Weights of a small GPT-style language model, trained from scratch on English Wikipedia.
Size: 9 layers, width 512, 8 heads of 64, 30.5M parameters.
Training: a variant of Adam for these matrices, 1529M tokens.
Each number is 128 + 24 x the weight over the matrix's rms, rounded and kept within 0 to 255. Layers, rows and columns count from 0. Numbers have three digits each.

# layer 3 MLP up, 1792x512, rms 0.0295, rows 1455-1660, columns 416-447
124133103157115116167126130133141173102095103139152100118140109141147076164117157172108066127110
182122114125170092146129152097122145148192146107143107131143196083096148130111127103118125150157
149137154100079112134134118102100115147129162129088134147121144131110131156103112145129134129129
122102102092089124129146138142134129156112126159124079096140126098138138127129151101141103129132
154101128119133152147096169102112125136156113102107128097131165123119128105135124173126089184121
127105168125117125147124115087138120139114131138109134088103131151118132169122126112122129184147
156117120161127113152108127153123139123119155159100116158142148119137163132140140071133113137103
128092153158119093146149108182105134133131126144112118141116115102162126146086143152122149145129
108145158118135098143138115151139160152136094137139137138135140146085104133100108113088097123136
110087116141139070151083132126128132125103169097089089071132136134156151147157132116084113153103
092095125113108149118103132142132105135105090123135053156109107138139091101165119117124093154120
097171125125134085115127140112116124083106140079112153125152131113121118155125116099134114150149
105152142137119124114138082148135130128126096167112148116092083123156110158145074152175100105108
160180118119138142131164144122126125144147180131081095115115131133140139094167107134110156171149
125099124100088109136130092106121116140124107111130129134157135149138057110108168139091121153112
066081183154135141155148135124147160117149129144116120111162111089162129161142142113119098172092
142135148136102124131092100156141118145129144155123127097114078100137107143115138150144083106151
115105097165104111120114161089140125100119108098117113116071135130118128104140117133081106093111
094130108172087117159105109128126137118155135167104131162150151167098126130167140112145175132137
142127102100087096146099149131136110107111145111150139111187140132155105081112129148153142116117
124161099080108110156171129131119148177101103137139116136081132134164120154096150178147168158143
091143129127104152147100161122152161173094127159070084097129137134146077136153134112120091108120
136113148115124153130140162111135150099126130133135155174135077116135128117137122172123134097124
107094144104137136114063132117114133126161153157114173101155112139124097137164117119127122130138
122097115124122140114122136158138141095133139161131090203161115127136139125127157123077117120148
097082129170103096125111146143137138142092159146103136110109096084074136112149112150106126106116
118182122142115152123133150154132125122116109140113117168148156086141140117119143121147159145122
152178156112131113134084081149172114134139126151124154130127108115118148118122160109127130125151
103141115133161114151169144103138131164145135128159087110150135104192137107145191163107090135144
173176137141091130132117131136147167131106109103134158113149123146141106116095142120095145148136
124113160096131140092178125124124126154151131129110113075160132134118120095141133162165155130090
124132102097086111135147180120111141128079171176060147157173123122113101156108115138121137128104
107155144138049141090123112100159123128112128131106130134137162135085100123133147114150109121154
127139138116152138172142141125119157143143120142121105138131117123141162124125121141119140145106
117114138154108148133094136137159142134100139140116167091138131160110104124129181155130116132119
128142138151114119130132133148143129101149107116137127114128145124070097117121121148126142138113
147138121131135118159098144144112147141132089157077107148118119180108135160148150118156105123161
128098125131123103152105135168125137140137142148074126169138115118102073083168136088148123120127
161019095115153148171146094105121161166136101155114102069160148146108124142107128139151061145103
073147148131137122128123157128134115127102150179110181130142167122123166151105147096149136096105
111122146127131114113106111127120078119107121157111118088118153135137150189151125114140121118151
117131112161169135153121107146136141130153123128136113134151138125140132164111138133136097147128
101086101160083129116110155131138154163154076152103102138097114128140114126103105149124133164127
102121149109147136095113097113164137156161127128101134149152112159160117150139112137165129058116
110110128102132118145159129139124138143120128127128121139203138152107089131133175115116147189126
162100102135107106149204139200122113088146148188119093104152162127111138115133107148122141091140
118157120113115101188097129103129118120159168128101135097170152119143142143156125136171088124141
135127109102108147150109149120114113116107164151125106113159086099134169150109170160093122152166
136116115171110127134107138120122155116112142108147126101131112139106116117157131129119114121153
155133130122130132127143154158139123118104155117075079133159114126121117123111173123152097095124
129112159104142129125111142117120147152115124155149143137126118129106125164125136083113127175115
119120119110122107118121148126137155160139159136092135117124139135131140125152149114088110154109
111101106135145128113097112133132125135115099133154132136134099120086150147115147136140143081116
126116122141120106156089118150159139138115157118146131120110122159084131145129166111089097128121
152082136119069059137104151130148166108130103163110176139160145154088122161108141073102093150114
101132088141098107074120137113151164109132153113118148148095122155054138184148117169147124167116
157117105143129120139155158109136151101145137140130117113173129078100135139134105147083098131146
115149138171140096125117164124120165125144155167140124132129104132101096097115135125126152140075
119107115082108112123086133126145157132132111109128162088115109109109114154119124111122081127098
149136138085123141086115145122129113085139106140114109134150102114156141141111167088131118108136
115087160166146137079138145126145158155159171134100073147124109130129132110123178145116166134150
175115137088138142125157110093141149144172156107124106174163127095131113151114132129137088141123
118148130090112149119167089136123142159133109187139073154136164210102129166132167138156140123104
133147125126108120128145129088135185143125125141100160118135070156114128162163147174133128115124
157131145141116105132141130127166143136107092127146102119144134137122081107145154116177147161141
165138118146135101157120158148154105184115131180125086085148130124139073140087115120168114119102
101112145113092135122140109192148126084146139163073136159124128151163091135080113142139076068163
117129153084107106123066159137152125128088150163112121139118132097093123123127151116118102151139
110121136138101169123137144169099113110136076114130094135192132170093106150170139127105104100097
112114136126121131123120134104143131128153129217115139091130161127131124107118106150139119089121
162116117136109137109165134129115110111138143125079093109154099120138133106131118105156158147148
102098117102170169128107061124160164121145079151135135171113118108107135183140144107116133155088
105095139142080133086125145121148171109129145126121109118138139110117133095102138140142105113107
118114110133118081147136155115135119109151114115146096154088145111112126150133135135091117137160
167127145134102125131113191158147105110074153139050141107135117165127140123142144115111150116113
152167141159127138132134115149135107133106127155115112189107131129126174146131118112082097177091
126103133117131117150142164120122105143135148122109102131116130085162133142170103125149142147154
089138128087077075103145123162127139089174117117135107126121115109133104141147142139144116119177
094142114092141148112124130107140105121144126095127142132132099143124136134124177123151105120139
130139137102134131174166149137119127149083111121114136105129138105144118125139139140085102105098
110112119200107130112110126178121143169128099152126149130124154148150121229144164152194117123131
095134147117197107131118151109128137121145110116115089157115137142126145119107139127140129118132
126120118107113128109149098173110130102138117158162126141113167166144101137160130142127123170110
153127145175119129118078152118132122092152132137132097129125155134151130154135147194173113123057
113142133137078134154168185158156181153161127106119090100131119133136108139145129097137098156139
098140138145051163103121113171114123100128114181078115136144104129132125119153133111114100097093
104133130152122115146151127151138148111109167141084114116196102113135138118107170143187147179104
085125156130168100194072148111100149130113108151150146109187146126124115160121127192107167131131
132090118097165141133162061146121091143124140136097103104164105182156137141168114166156136095114
137127137083127100143149121135143108145110140193126068141118098114131129118157160124170130190099
108128079135138141131176140115133167114132133127119110137133111117129164120110185108111136126101
121141122147120115129134114145136116084171151127158110142138090124160111145122141157111139121149
136089135127128069097105123174155148090114140161108121136122107133121092163119146139153130137140
134141137121130103122115146137138143142111117137097144117151131083116149122160130136122106160120
164120133141118137124122118123169137107125095125084163121139125131148115188176150131123151181114
132151087169121104161154140110123149099152145143091104168179165127150133144106182116139164157089
104141141107096118099131120162116069125077131197065109162120120082107185188113103094086113119147
144119148165175116154098159102140102116157118114140099116148139115131061117133168119107110166134
107112127131127065143148139137153151123112088137125151168120140103095137125087150119111145136107
171109121193121141136091121186120119114124130175095149142164117095107122164095106132177075125151
104116155096123090113091197110125130132156130169134126125134103089126107131092160177141114172127
107128112131114121099087101130155136159125104112142155120138109101110126142112088067137167137126
178090123117107122129115135183152148114125122150124132119132138134139094116108114127121097149135
100133139112112120116137147122118134074137156146128119119152144105119115139131157107132124115128
124148095174101103140121107128135165116143138127087092149127085132169146120114108181127131142134
140096107136095139115086165118134130147111154141131130098144092115108129113131166148086157130123
103129120140161150107082122132134121095142149142136129139134126094128140121117136129150116105120
121123120139133103158121069122139163109131139130125126131161111120138105078115125109102124158071
118128119103086092168146133118158122057156113153091148089152151164118124167151132139142082122160
121125117148100087136151117146128106115154132133067121106129165123115116155143139090146105085137
153154139103140167177105131140120134116154137133153101107131109138142112126123161114131108116124
119120126103118121110121130123135173139127113138133146139134106122135095162163149089131143189137
115112130139142097140130169097151154120159112148113118124119145107114101140145167167105129117119
116140142165142131151146125124146133160124123140081121097162105136139151067140132146136118152164
121116117080112104141091151161111111104094108198095135111115118116147123161122134133124128161144
147112100148160177166082131100129143105108167158120132132112161108094143105146110100123078090099
124125109128067116095133127119127160136144151131139110114135124143150141118107110154117147099151
095128142101100122101135139095118096116132135174105113129121173106152129129143125138121124159127
099130129132111095143129121157149122186086080163112135154146125164118158161133152096091141140116
134132143138104076122123162149138108126090134142112101139110098169119111127115114151144132113116
193132105128078100119155148129103152140124140175134135103125119116107110202119128101118135124095
108118128118110150149099116144127122163096135156112143167128114096122092164123105112165117142114
088127115133136118156120127157151151121120090130107116163129125136127110125135151130097097164119
134101127101148125123139128152142140094093115150144126124125125156127119117095157151085134097167
102080118151152123133143117125122140131125116156125129111140134120136136127145161155059171144093
139099130168124146127121113127136137146133140140113087109114141139162127143101175161140120121072
113090124122167117098094119156153134115129174150116129140131110090104101190135118142111137174098
138139147166123108129106139145142146121115141122112129116145153150089172131117101100115110097160
098075121133167115167112120219159123142130117174127131110139072110133143150101135148094129144073
097131119141121154119108085149123188162136167168126144133151161141125169124096158096206150089108
153124109128162106118114156091118123101157141170121056171103152107153157152089146123126107134127
082136135129124145113123072137124108165153093156056150129123111111100107132126144127133131141055
068150149116127075146121127146115158141091098185091149177103146112156076117121145158120128114106
129138064118146128122133124141123131140158128141113141109125147129118138136122159147181138095156
113119075113165125140097142164133113147123130134102140093142166129145141147112115164147182122143
143071118144129109147105069140112153101167123150086154135157177180117139135117126118087140102085
118135121178091119104153071179111146144148092108133114132105118120119089118153103154099097146120
139140146086127120131164099105145160108086118137100119128185126094121126154141138143133080130119
127134119114123117117161137158119135159148102115133115148101137126108099111152133142115111117128
130121148105123093129115113105125114148086147133131096135125145086118105128158122132148150107110
130120082108132133139118134112119140096126111083100126095126188125112102122103133118114101120112
114114151185178100148158106130130156132112137162113128091170101152082135163135143097128109137094
121154168132130153114134098110152167115115154094121117144138132133054144166117149159137097135145
129144144125134144132132125160140114159081140145124121132102124110153095102133182156128083163164
101128156188115101124137176141144177127142129124077064160153110116133131102093127131078103160178
145089152130153138137077144139110155123115133136140125114158095145109129131107117111096129103135
145154127116122064146128149104136128139111137144118143097150149097108150134128088118113138103136
157098144123121135204139120150137148133169125153125145134145107145133077123119098129157173134104
102107142140085116136115126149112127064099157200107066126134145148170133121116143124145077126126
111103143155111158142096112136135145144158069140124124110135107167120149170152123048135120125127
127110130160126127140109143158143133152105143134121129116140146166123154160133121136113159119169
168154119111120132107107195136143126149135170164126091155133118104129125154107130142104073123136
126123121129122138160089120135142161095140105126101100133120156094156131162165099124136114193112
159118128138111121097124156112142179130094115147159151126146135133150133114152139075129150129121
078148173112128086129146136125122177095076134136134114162194088110138162183130134192110115092116
151096111146102135153148110102114145132115122140134125149151155124136131134183107115111128137097
178116140165103168169120113197123164162128125128119072141151149109146107096151131127114124197106
137106124148137122157125129144140140101082148120116104121131140150145131092121152114143152155099
173080088180110115145121128094138129149135093190055092110185147145171131169079118120139172151128
150140144138111178146129094145130142115081124115147125117131138150094124093154114129161142141126
175129165120097121173122099139120160138135182139127117141130126085131148138117129091118153092123
164063122162101126107083100123141124140116095159113127129158131160121170124089123111103179140099
137120144167147143126153101156130134135126108108151072164123119121145145149096144164129132122136
122120135141123111144105159166130124157135172141124099183161131133111143133137120096141143142121
089130126138151141098118103127132084124146112128163137132106179143131143157121115118124117180109
123140140122125100160121156126112134097135152114116096146127121123122101125119138113108082159139
141116111116091120171127137146135117133110092161127084109109140121149095107170112113151129118155
125159114125127159121153118100129119135127109159151093104132137152117103121119172127166162163084
132081104129103127119120113130116150117146145134124159150111100101131124162141144125064132165122
132100122112131094118157127125131099071165119161151114144112087131113118165152142125110103093122
134126112119051124143123104095135122121127162152117123148143120123190114133128104166067144143129
152093105114156081134099113115126118138131193128135128109124162165159115187094114136119129174123
149107175119124127114133148116121175094182083174123123099171132111086128116092115107172162113145
123068127131119141105149150094107169180136133162082062127173125137127137098116128185145126145126
143103089112124157124098123134142168132137113155134142101157113129132149132104127192121087111158
174146117108140126138119103166161107138145151109120081165147152146110153128143125123104136153125
118152099107144100124134083095146197138128112092037125128157111137137178170092141142107120081116
140109070117122119135117125122028110121150131163128146132132102117101126134129092143108100131076
119081120090099120138140147120119115150133095174113155164115131114141143140126155120073143132154
120139091110124142128095082124143139133116130147117145172094148114114107117165100146140124149102
156113124171090125148118080154121147141145138104103125133126107128083131137114126142115071182101
093101129135100122124086151113119154100108060135088160144135116094170131128129106116128141083130
138114143168101110184124134193126135139131136153110147105125138097132136142088158158135148119098
123102085093151048111114142140130127138119127121090103104143133117117127123161096099098172146163
145082113107161108135102126150117127075152152118104107127123101162145118132121120096119125087124
205058106143095132125076115147104173069181156216057061057127079046140113137080151163151137196161
095164117093162051090110144162146147100140093114106149120155104120120106115120146066126130116132
095135124152114128121122085138121093073116124163114123148109154089103127100174134128092105130134
098097174122084139075144116117142137114152144131118164149150110120111151123107183124123149159140
132124118151117125132086110134171152082144116147116114135160117125168112143157136137141133166123
161131151141107132099176094110139159129139153151151102148114160130150131144100128136112109124148
125146106073147112110077106130135117085100167135120126144147131103068150130123108096103092105146
127158137062155085119155141094112156107142092146107146102156137116138103170124102102165077098140
132098133113128108140112107139143130161092092138125138118142155160126144180132137125111117121110
133117145145133160220137119123142118155140121133122140105111141100098108128115125127127113104103
123138096175079132153106139105138130122108125134151076152132140157110130109137105159127085163165
148148120094148090135108118156125109108125100110131122115141113110118113135127148144134101134129
139113143167129127104102111114122156106120117145129119118112118117187128115137132132160117110135
090119117173143124139157107140128108113120106149119109118142133153185130134117184140105080106132
098095100113093130153112133117108158150132091137108093159142109139136104146141129104128147125138
155093104138122162140060154122139114110120142117073115117107168121129132144098153160164120103153
118104089161126076094110116129139138117151100146129111146114165107097083120132116153119132126101
148147114100119114145159166107141125111142194172082103101170182133105089119121104106139112112133
131149116128074109145115135112133107109114144154102123141118173112162166132116131130198138141104
157110121117130093183147127134126117140114106126122124112145109170137184149177099067136107138139
143123149135126149132098104127138131098109130159139132140108139131109123129105160113146103157104
# layer 3 MLP down (transposed), 1792x512, rms 0.0223, rows 1455-1659, columns 416-447
106124093114128162165083124100107102080102149144111136131085140108148134141127131097129061130067
120142149098148114087096144104122124100082112130117073120108124138158128140108134126041105098134
093105121081096146112146110123128123122129150141155139132109123117132087126141148134157122133112
105122132172122153130162074116113101126130125163155187124190104093129122090091173163144166101162
080130139145119166135161131136117158105144128157156130117133153111126109146125080113117155140118
117098143138152113124131115116111153085145088164155128138148103133101115161168143129127110120126
103164145132145117122108107109101080114170134125107110143164119125100121165083179165111154140118
140148133127142101168120131153144134139127108143102148120126152137131148149161132152087126145146
098125121167125124101147141118153119119125164125111168174130148115196115120149113164105154119119
127106129146126140148109118181150122151128087163148092171145132148100101084128124115145156104151
096137155148091111150126148070138138163141139139108153108171142128109114150116154146166130128126
125096146132124114102145125115128127085124117135125126117075137179104110135140129127123108104112
094120124122168132158129124121120126127124133102113138150155132125140134124090132163113097139134
121098122123085088130135112142128143146172104092121109143149069124093157119142105100102111172135
135110136161125081089120145125111133097134124120086135104158144174135145150096109132154123105127
088096107134117077191085088087166034088126088071127114103190164061128129097137144137117142203120
134151103168143093106100123116130161178096140175118131139120141112115115134157156127048087115137
144108122139138116137113119071128168175107103135146130142156075111126134133135129152100182117134
134126128123152159113128134069125063122125093111129160123096121094123107101143105129131131165131
124153123114113128158118144112096132107121185113109154126114075110126144119147144122163135121121
133138149130125149126090088134101102082165135112104132128172149130071105143108102161116086124111
137182147135091095111105096114144154106099120152109089146126104120109143110088119092122133137126
123114111085103124113100130128146095113143133099109137132148145116107106133174120162132130168102
120125136112104108192122133151129160105118114087149070101134124086116117101125122126103112150118
124132103085127103089115124098126116147096106120143157111126104110140133115096156108127145122141
144085088115087146145142101124133133116099155137108129147119111158147137120118140094107123163128
109142121145140043064159135119113108119110139129124097141147158152141130153178132076138102124122
126140175135108145147135145113100140144124106127130168150121124163110115109120123154126121111102
109131114136116146142115128123148126132132162101147142046184120081142189116078130131099110100120
101108151111151100155149141104121099122145133122121127141164109099118107106172149154093145134133
138161108187142112129117102137136100093067049128058083138141125152127167145136139088101146123128
114155159156081113124096094126135160117156139159160101146095128118128134117119116114149099114140
163114107125140125133113128113099119156132079111122148137104110167170106136126138148132108120142
125110103134121125117146142105115118149112121153152141138130151146126127150108157115124121130110
125112147102136119095145116099121100149106164107130101164129136137153137111098153074151142114151
131133111169145088113101098126125145102135179147122160127091154130153143128144168137136119112155
120112152121108116139119114142130098115118110111126157122149115126079147115180124120105118115122
125147103143142151131146135100126120122102117153139112132136136112126132124116135116115123145122
129119148127072138140088091156149112097129107142144123125112122135104142155126116106138179115113
149134104114088127123148135174156126131074108127135114102135167130119125118093123113127166063109
132146142118128128147135142135146153111127080140163131157125119128107158144115126138128149143145
134082134135148146129154139125138133096129140113122166136108138169121112129108132105131125144109
106125168145122132060103093162152127108098156102114102165111098139123111099109143087137107109097
109134121078108144107127138122130129119158119117118179119166101118087119159136095114130156122104
121181124158094096086162148143143115128153134107144130157129155138111170143130158205166101108108
104160111133121107112143094130114145114134117137136159113176139113138142133123101119115107106152
119092124105134141159090166028109134116095120109136168157114113114074124118159127157118151150127
173102152108112110149165124112132161123104126131144103097135172185149141151121125103186170123157
153148119081141039216144132124088075133119117154155136068180133097112112162122120098101123139118
162119136081144135101106139108111099103117138135141149118135117155106090139115144147194136160148
152135161134131141136109084099132164103108157144143180126138105181142136162139131119127117103104
095108126123113132140100127118141136155062120139102132108132065132097088152189141113110156130170
081150154119187126112106112135112190111159114134134099102099153160108135174165139159108124122115
128110140137161135139124144116127086117110139151148145123138146130111140121131141146121110129166
160119138153129152146090109142131099142144112128136095102168172128130145135132113139112050120157
098114166123131117164103146143120142105089161096098113120110117096126047084149098081136119168142
097170106163141117133083122150112149118107127074108140114145099118144151131138147106136149118112
134126126100131116155142121097145134130108093153131180093099107164121111175169129108148128194087
155187131144126119104116142129134134115102123142105170176118142135137108133144111109118112125124
129117113127116124126138116165131128158111129154128110123164076131092143129102136160086151166115
069109125173136110117131105113152092114143143100149113121149091117154129122153114143162079078119
120134148091081142083130117118108106147083129088116114170137141123149104139082135103127081144110
123123108156145133138123144098140135121101137129081140124110131088112129124140147134130142154124
122148138109086127132100096166112137164174089110130095164129127068145088113109115087166142119133
110126103116130112119120132146127097117114154132099142186109147114130123128141091141157105158112
137128141154100157093134117141137114119105117174147089111148118124139127110119155103133092161156
145121132120119157091115103131099154123125142128152187098116156099129125130125129102124159080136
115152131098142144121168147101144200128121134160087075126102092146124131111142120147097132135107
114130138134120140166155146184134124116123125147155111134117124149128137085093165114132131167142
174151112120152112122113122130105112144155118129107142120187126128110134152103130100195106116157
112121109132138122115125124130138125146091103124168155126142116146120116123128114116109145098138
109131119162126122129173119106145148128097118154132138139120143116119126150089159120097138135125
138112129135092135089150100130140162144100098116134117165187135164121104155128107092106109141122
105110148102125102170124126114115123109128122119137170093125120154136115124168105110182125157107
037142150122092112138125133139121137098152076112124089128122116111143163114133129128165064156110
115135128122118146092121121103147147140110095142094156154102171143134086172135160132106128099116
128136150119102109108121148144128133109149138141150131156114112110100136124154143144138122176104
122122145082120100118149116125109120090154101134146121102137135175095104131152101135109162133177
121156135149153140107089123148141115146086125139144162149135128133169132163104188088150104160130
139118140111125137119099147138160082121111120127103129152139128098154151159100124124161127123158
185110154133145176143028142137133068145136105185092122129144136141137142102062120158153160113111
147125117135131103133105110142111093121114119087121094146130076141134147115124148097104155132127
154121088115172116129154127135138123104117102125112152127130142127128141120155147155086126099118
087145158087117117152093122123134114136141100131133148154113129133117115120122098090136110140105
122128113126096114141118143097114129084127138142162122113080118101102117103142134118118146137148
146101140120177115168152124140141107108100130101158106128112102109126126154119134085148102178127
122100138156113091149116182129112106111135150093123077127114119164123149116128127108118163127122
150128149128141132144125110129114125127168098087129128166128119145133118179178139140109174156119
154118142150134114129150130148126130122123129106123148133084138119097090094101109147065135146132
140116113167137121106144141143126183133119105126147114112125102117136113114105109110140147109078
095104136142106127093125096137109109151128119121144129096123115186149135119121114144167121126119
144125142125116149099152156123114143119149122124098082124140143127093131132103148149125191121085
128130071106125176171124127132092133173148116134125120100094115136155152099113117083123132106089
144114146153150096098141111126123097103139147122127154158113142122119091131104157114116115103142
090105116111107103138181110136134102114125141150159160123125131129139125142073100137173135115122
142111135161107140105148093127132149119128100129183108151117196126118140109150157148064107115141
120105118150163086150136157153143149125112146108090123162094153130135153097146104160159142168124
133119122092131095096150109144117125128152126177145129065127127098118145123141113117162092097093
138124113134118154106114104088145108071146123122134129112124155140107151154121136160147130149122
079110082064091143159125173152146073139133164123125104093116174129105111122164147183112104163130
142143159090084082113122147091099152143116142116165140120144098129103121136114159099123137098121
165151150119114073112174131157123093122109123154165132125181167099139103102140127156162108124160
110156100143127137122117108107128143153106130104118119140154144118114132090171167106131158133144
138113104109145092121131157104135152124146180151102130175142135147139152103125136134106148109122
150124101101114134151162124108105083173125122118111132146148146114132124122131118175146098091127
160161097090125163111162132146149122118096124121175112094166137088098131124148116153140120161111
147126139125138118115119161130132097123125106151126168150123098108149136145098111184144100195134
141121098114134126136142163118141108125097154125146140140100129159129080163135112187166172158115
106115110103143161078196192131131135132115106110127162141141138133128069155121126142122131132110
115151115128119137164117186103108132106161100096115118099121124128114111149087137117152118184119
112141113118183130142136166130144121149178128142137134140160106118130149139115122184125107136131
152153127137124132125140165096118084128161135159131128118121147144150150139136133133146148117124
147118146133092123136123167127138162123106117130129114148098108095106122144114114158098158076132
130116117117098125102082138115150154171129092104130138153122123122164148184107124083143138124131
126113122097125121107119185111137121108146118105117121144170139106149088138135119119140135170120
094123121141163103093137135143125099122144093121108177103158150089067124107086131138112103172130
099072114129128133114094115114128102141109143146103148137106157114141125129104121098129128141113
163124152149139097090118111132155158110151116152157102114185145140135161131111110152075108168134
149118155105119130149150132128129155112160097103150120105127148080139129159162095185116106110145
142133115117116151119115127109127147107140097133114099137105107133120115156100142111095110172113
137131091131114132160147122111107143193081145126137115110160115149139111112063154109104120084124
127162122135128162092144182133123124163159123134114135115153150130136140129121117158115146120140
118120151155135123120133102148133122123099157139158143065130146133086115186112135163132135136117
117164098122112115136143098121139119156153126165095144138147137131164113142133112129131198117123
148140127131088143100074160130092107113088109141121129097116145113170119143117112153107132117104
165137105120137076122139127103144147181136116071136133130145089128121128133129098105123135155192
111097115137135124144127163147095136157132148133115101107131119138130176104108133122121102138114
108157096144118126105108157076103142118177091140121098096091113108091121098136135151132077142106
138141095119149125142142173081113133151105130095133102085105124151134154070122137089119184127156
151120072126109107175174105150125164144131128127121115109181158166150142176195105121141124101147
115127166137138075132136169167108137098119139142125094136114125087116096141154081141162143111162
146133088158139109127122123100155132113139120121128149088131170148131170117153146149127147160114
131126147102152129145088152151110145067161131138126160143161154096162159130094092110188096111103
121117146139170126120128127125138113101174165083116097165144137099153130159125133097137072137090
125140153130158151102121083139112145120127143112115113104156118151143173103112095124131080120101
099128151110116127097140114152110126120129127098132090107126166147146121166155123145138151113137
103133108117161126112120163129138152100090105142190048118099139126108096115148114117140139158149
170149137151143127107117126153148119139144141119087113151094119131125076111085103113170137113087
192141135104140132121102147088154141137126136143114123137139118149149138131103140121140114101113
128114131149126119183134152133104107130117134160125153118165175131170097114131107156137129121119
102179150185113100093098087119157096136098137152149111093139137113109168110145100130155121114110
112126084149122108130118166166124143129113124087105106099129108136131125128098133099125119122116
125175135159128113148126162149126090155150090122143140101122147144173118078131078096109103138113
104087124151103090138122140150124155136147082134102152083171145119151159150138160082127133149127
127082107112136126146128127138119117167119141111120160109097122145125162117127101111162159076092
093146136165108119124095118128120147101151137157154091095157089150147091106165116090163152174097
113088121140113091159134111145134144114150107122159121108115124133150115096160114102134141118121
131159151128142159165093169139123119124065133159125095135132092143125115108144128094143135147104
154135138090115133131107139116139111151068148096125160160132094100128101128106118144082124154100
130149125145152159125092115134123159119096120114140162119182112083110120110140106111104150157111
121096196116151126148146098174120108113127096109159149137116115103157102083142159102162119145118
135113108123102135100095076123133118097102125133097158099141126109149111089084079139122145163097
110165124175121144117059129122108127125087144132093114160105153148160133123119148125121130118159
157113106115154117150144157118157139131102139171162116090163154129079132069091130134109139145117
132153142151130155147142106091108150105130122111176112108138103140095093157148135130152124140122
119122125142110110120132162067114129121128128121120149158152138151147132144132150119145124116120
133112110126132114141128173152133146116117138125136122120163125108138157101129129138165115130168
115118136101142119152108114136131107104177089123115132154114122141137119150146168148094116103125
104140145129113152131097123105111141114134129144094129120123151094119126139134147117145115149150
111106108123147122153123127143114124107163128128113140141102123101148144144088149123109134167135
123093146158105136141146152108118131121140111107156191170149149139103101121115150119093129116103
135144187086142121152122107168105121125145115134100152096144121106180088143142104093166117121130
144087085140154151089115143131135141155112143119114153131091123170138122141114118118158123104140
132107149078155162111136153144077095129107118105129125131122147127137136138097080130115147115124
134148147158146143115124149119145095147114102145137142101195148100066130133160151152079114099097
186082118088141109115096101123112129141101083148110134097137132139140138127136108095152119141103
131126148138115141153120147105127127145132104138131131153103124125127119093099136132130155117141
115115111118137110151130097171119105137142085147126140137158122161121118192123113144114071116150
144154110117151122138108122117119098117114135126152149161197121122110125124130111124147197107142
084172144110126121160174107142146111134157148128094125155131102086137132202103091128161120183120
130141147139124158118106138133108153132153090104130132091166180099144142140141155075159117119136
152144088147107107127136065166115152149156098165122174084112084154170145134112119132168084150142
123134137134131133114132135097127170120120155117120127147127089142102136141115124168123142103100
119135113136140110117162076100101126099127134085164137113136143114110109100155179111126109127083
045141087133145134146142117104152166081094151152148111160128143163136104136121115101143130161129
101124144121098132102124164137107154162099135159087142104121118115110154123107131107151109090148
087152166112157124118084165138134097124121160140124139171119142123109092102103064111120149146126
115145152147139135122125128136208137127137128104128113135124141122146127129124134116130120134154
135086150147124132139138083160086142142088148111124077067113110114164126143128141089095143133128
135147090088173168099146147142110167120126138117163130097129124115133148112142156171070107112106
148106103128105141143150155094145125140159118174131106153141129134136131173103134096106115122137
129141173151189130094109168148124100139115162139109111131099176132124154134109161107128158118150
106143148113140121136131108115119163138105134142098125105123136111103187093162146102091105114127
093139138116120137148168114121098155139104130108142152077138118152145106154138132157099114126100
127106163100164156089133117144126139124110125109111115127136109125092091110116148056165130154136
162116107119072141112114118125102143120130144179099100125134112085117104146072132127139124159113
154076145157141134103129161134137114162114125150196153132107110116124132138159162155117111147145
117150125110164109095100160104122096121168150188126128208129122108150092117131129079120113091114
151159134130145096142118156113108149099107112116151106159190078122167102098122129113121151104105
132135126147096097137155121140123062121160106135110140183132105139034098123106182114095128173162
122124124131157203157184159112092154147115106077136095160052137125147135097132098148097177135127
133130120114158117155142112117146126133134147102134184118085113115123077099091133160123123143138
150089148092098141134155104147150094116140132140112122130129155110102115170087165093148150125180
120153132121120128132125133114135090102122139106098145171121130131095081110125113101125132123101
131101125102128108112162101130134103094113145136161155126142109117133109132130125141124145103132
139125108097154124081139137130145083107178126154091133104132154134098094104134142121123125150137
131127157105123155133137118103128093118156125174170142134116152148144138115114107099111175152152
142150114138142115111145131127117145120106157108133123139099135164136152157120093096103108129109
151121138113141120130132112142108140135174113095114170129153129108142116138114106148144125130095
152083106159143132116127106131107149146132136150108146121124128130116142130140145149119124095113
134089145105127151096146118139122119147147110146143107133146084135094120169116135124175152093132
097114109130130148113135149132133116140113139138126121150152095084119108161136130128153153113147
097165148147131127176099134124135146094127142133127175101151113045130171114150136148102125171140
164101100181165139145124105117113126089153175137186125100122122135136099094154037126128156147144
129143138131111125119137133151106122124113132119087105080123112138112129127138109135134097131129